From a checkpoint of a small transformer trained on Wikipedia.
Architecture: no biases in attention or MLP, untied embeddings.
Each number is 500 + 50 x the weight over its row's rms, rounded and kept within 0 to 999. Layers, rows and columns count from 0. Numbers have three digits each. The size before them is the row's rms in percent of the matrix's.

# layer 5 MLP gate, 832x320, rms 0.18, rows 817-831, columns 128-191
097:461430521380555533505524521522524478435594551524534466482585561500427580506454497545499519469475444586527530437521564528555509513371533525521583482520513485521547524534504552460516472559461479
104:548525487471526586465512496514543444545547523534541545553520498422387520495453483526481492484562472411465429382562467497542502471517552585430568565446521490504483441554570491467426505535448540
101:379492538526482519561584472536505539415546430396530602506446393493520578452506400581455470525455527467457422477422521584500541547474559580521578471456598512579460491580444480491561464384497491
104:521513597535442458505481418560446569487499544430437440605542517392596483484488557560498397480545551566488493492507411485520493522436451458453566506526533575542527460541472525463444515512528456
129:469528558515493531509519384495525460480506521535442433448483533665536533526473470504574567541423486425547473534513553462498538511447524522483561471433448454520530504534536578553593496480451461
113:473502515590680505493487457476550478602515493540514475381525497547515485518445503583546481568483432469498432541465410469498464531446597485481478518502545542441529545503554467536471472562507532
091:511496553457454475508485479525476401456517506510558487473531428458625459643578454522502526537551407503437520514505471464479558514471430620584407458418396539512454424492581529509530487419515428
106:476543515497483498524501559513454511421370555557428424397511542481566540517490535447472468471540479520592432504525501588558565555516509462496472423580472538541490493501459515490492507448640620
108:473548512502570543436436422542528512571551415472445512503465510429486487425481524418487512504468492489568438438527555524460411468516567508502572529499423575430524488474523518384465495435556460
097:437551439482408416456479525524521457506473526536550510402471484432487443502439385448483582460506502507462517504528543514440471423446492461586500561447484573461530514533492457506533483590504437
096:461459459509493466581463473536496428498452422540496501484515427475530517493488543439593494439570487505487485461507473490471606569501518417410516617489562489541432558640517425545432510464467440
102:541474479487436513590446452498481498545518573577431448589530488524491570546526429520568488508457491480534503579439416394553579444540570520500560536499654434519522515520472490471481536464452510
099:464501496504513423443508538502448447486517508538505373507438485479546319479559515530523550480495523461527426480496559499494563530444446541599498561511544477549505490463505446438456420480503441
107:481422544484489521519487460574534490451497537462500418475449538482485416389504426534474546549493526449551472498457447474525501458629563528516539526484464397471548427523575464531593482507467494
106:409474368430530552471573489456470496561483479499564416549499488424550432511516491480490375577490534506472461370510399444567471464443475559450465495503514478557451501570507530473563512544488426
# layer 5 MLP up, 832x320, rms 0.186, rows 817-831, columns 128-191
103:437544537448474461489542571491480535549498474568513527531546389524493420506581573450517498568476493456496529522536407510537479467481573438520486450488459552463530513428441462542466641468626434
105:532447540474429545508448386442468535481511562549597505513543589522558471505515497482458412503509626524433512552440531606538581514466569498516472537571490444456404534555491450550488484486608558
096:506633529558421528399539554427518526477443472516479528525512513444523511462479479530506475534530474489540490419462527542538410481518552543492452493513429526476431507557462543533474527457459486
098:576515533516490392498472514437502470559422490468539455519428472600461559397428524652517557476517493621534493467501472655462543536573491523506541521555455498481466530464488526546494589508501506
116:542536558482553522470460568470491440578445515400514493437461413481498461530515539510472480487481571508473637526464535560472443453536472426547453518510466542519461422462507472409476513491596603
100:535447530559515435467579460505525486501507604473463544542555345502530512456567500403493446605525569547437476535451583474433539451477481514528540463534435488481503566454483545538480489499509496
092:495483447567425482501571573564489395403476481561529531577510460475474520470500500462555488607438478484519452433477545452492540556457509481499494457545545519486491508537495537511490565492541575
101:482509537561558491391537560457512462528407587513454557453484530517448508541401462547406527492547526456460476563445460560543505534497487505546557430486509507576487535461522486375561481528461446
113:493601517482463501466483542510474518515534517492498518431569497454498498510440476519467540579483507467441464594449437499426513492557562476479527458530577440465540453544500473469438494569425527
098:502504418577493533467553419520424430573494490457489517536381498489485508427492444544523525526460600480419456513539530477527399484516501501509519557446475537543544528549379614484623523440535540
095:511564483434520603513463609495521476513510412457435494471504481483465488449528489478549484421344427540456422475408488583486485447445471505510392498429439429516498454584516512544471429426488501
100:515527440456553519433426513453432470458558467433540558590462478491555393506405503496516506468461439562554488479562479516536530378520579515455468563490527453503412522439488495482433508442538434
102:513480545485431448630582470545492528532494541484573517587501521524519483459586430497519422562562538516480528500454525494419482618520490441442498588634569526432598455502515478509531489522449472
098:427485567487487605485525568469450636523512529486493494517508529474457470515502466573593564473480516473580546486521492544505421506534587452449500552510477402584529473400466576496440451447479555
102:553463458454462558482576486393527449568614537461518448555504555514421523487472461477535494504571512528537505482337440516497461546632474574494509507556497456585484543604562484503565569509508566
# layer 5 MLP down (transposed), 832x320, rms 0.172, rows 817-831, columns 128-191
103:546448462512422449476613510589413517529533420488474490424403552533565504478456487530490551438540580487452430538570567477453512514491426479554491557489484451480545523579502478435457431538400486
101:614483546488496471485491465469463487527507538564570518475490591578457495444575423604536553530483556490545490512530479520528495517500461466615447564393443500365575549540429465509484472479547463
099:497470485489393503514463514530466480509565351415505504448518531523511492489498442556563571561467497521516521517553470469490533542517512599540440561466476429482596577543496551532411492556547470
099:543386568491474464518454511549482453511465484529535498516521521484475504518582594568532503454565553522554477437578475468512487450483403558397591483508514534483426450415453579512449507467580536
105:505438474542476435541462520524565496489474490511563503559461410519511587475450568543495472458515488449486455486426462546548503476465505546461337484508504503524386570525542484431471479428542544
106:583427455464466504528571519463485654402498434491478523544609434411591435533572480490452451580572598455487603492495531477620507553535513515465539478481611519474502464588437467430482470416511480
105:505496455484484532498531517546580485541490494463425549468480529501489597604565463500437596536532520477471527502495494507507520484492496532570502507480541380499558501549511554501481577543431489
097:453581492498558463505514440598504448488413491512538476588534472512533496463491396530462434450484528461446410432476499504507455565578468376500415534536488484574492497453462482489506436476468415
106:442499409578602586447469427535456474513435513548489490519500520512520511561527484502465447398454488518440540562368445508508533542529507487411520522453499511568465401553528518489566479492462575
101:487456538465513446461445546487583474534485483560605510501422408495599586393556510421574440509607454461486511578493535451566546421424493458537548519466498522477474411444573538573542550494478515
100:509489495509526398520555510421501505534531576496524424592446563367451474504526507509523465565480473498491469523404466562492511573450513491581449531439474498520547424384531448435477513357539529
100:555502518476542385545479516506564559523547516488388467425504474434536516539508473459590580472532417533572556499522518492557478446646529549601579520455451468436498410580443531461588484515463544
098:417472473546510466549617547492471425538451492553511591472461494473467477546534610390499448487516500538430447493490511436522492505466497503607570529520493485524473510470591543486514551471469441
101:499368470528641568466538511461539469514503516558565428549523555409432497400511447460485535411482537474536491536476468501420539573461420582537566486606519527575485429555524527524432473526577584
093:484531467491499488517567605550540481528476430449423551461437543486547537474477452549517462516541505473480464509456506384491484530426450482464459543543458573472510416492589445476426508396556442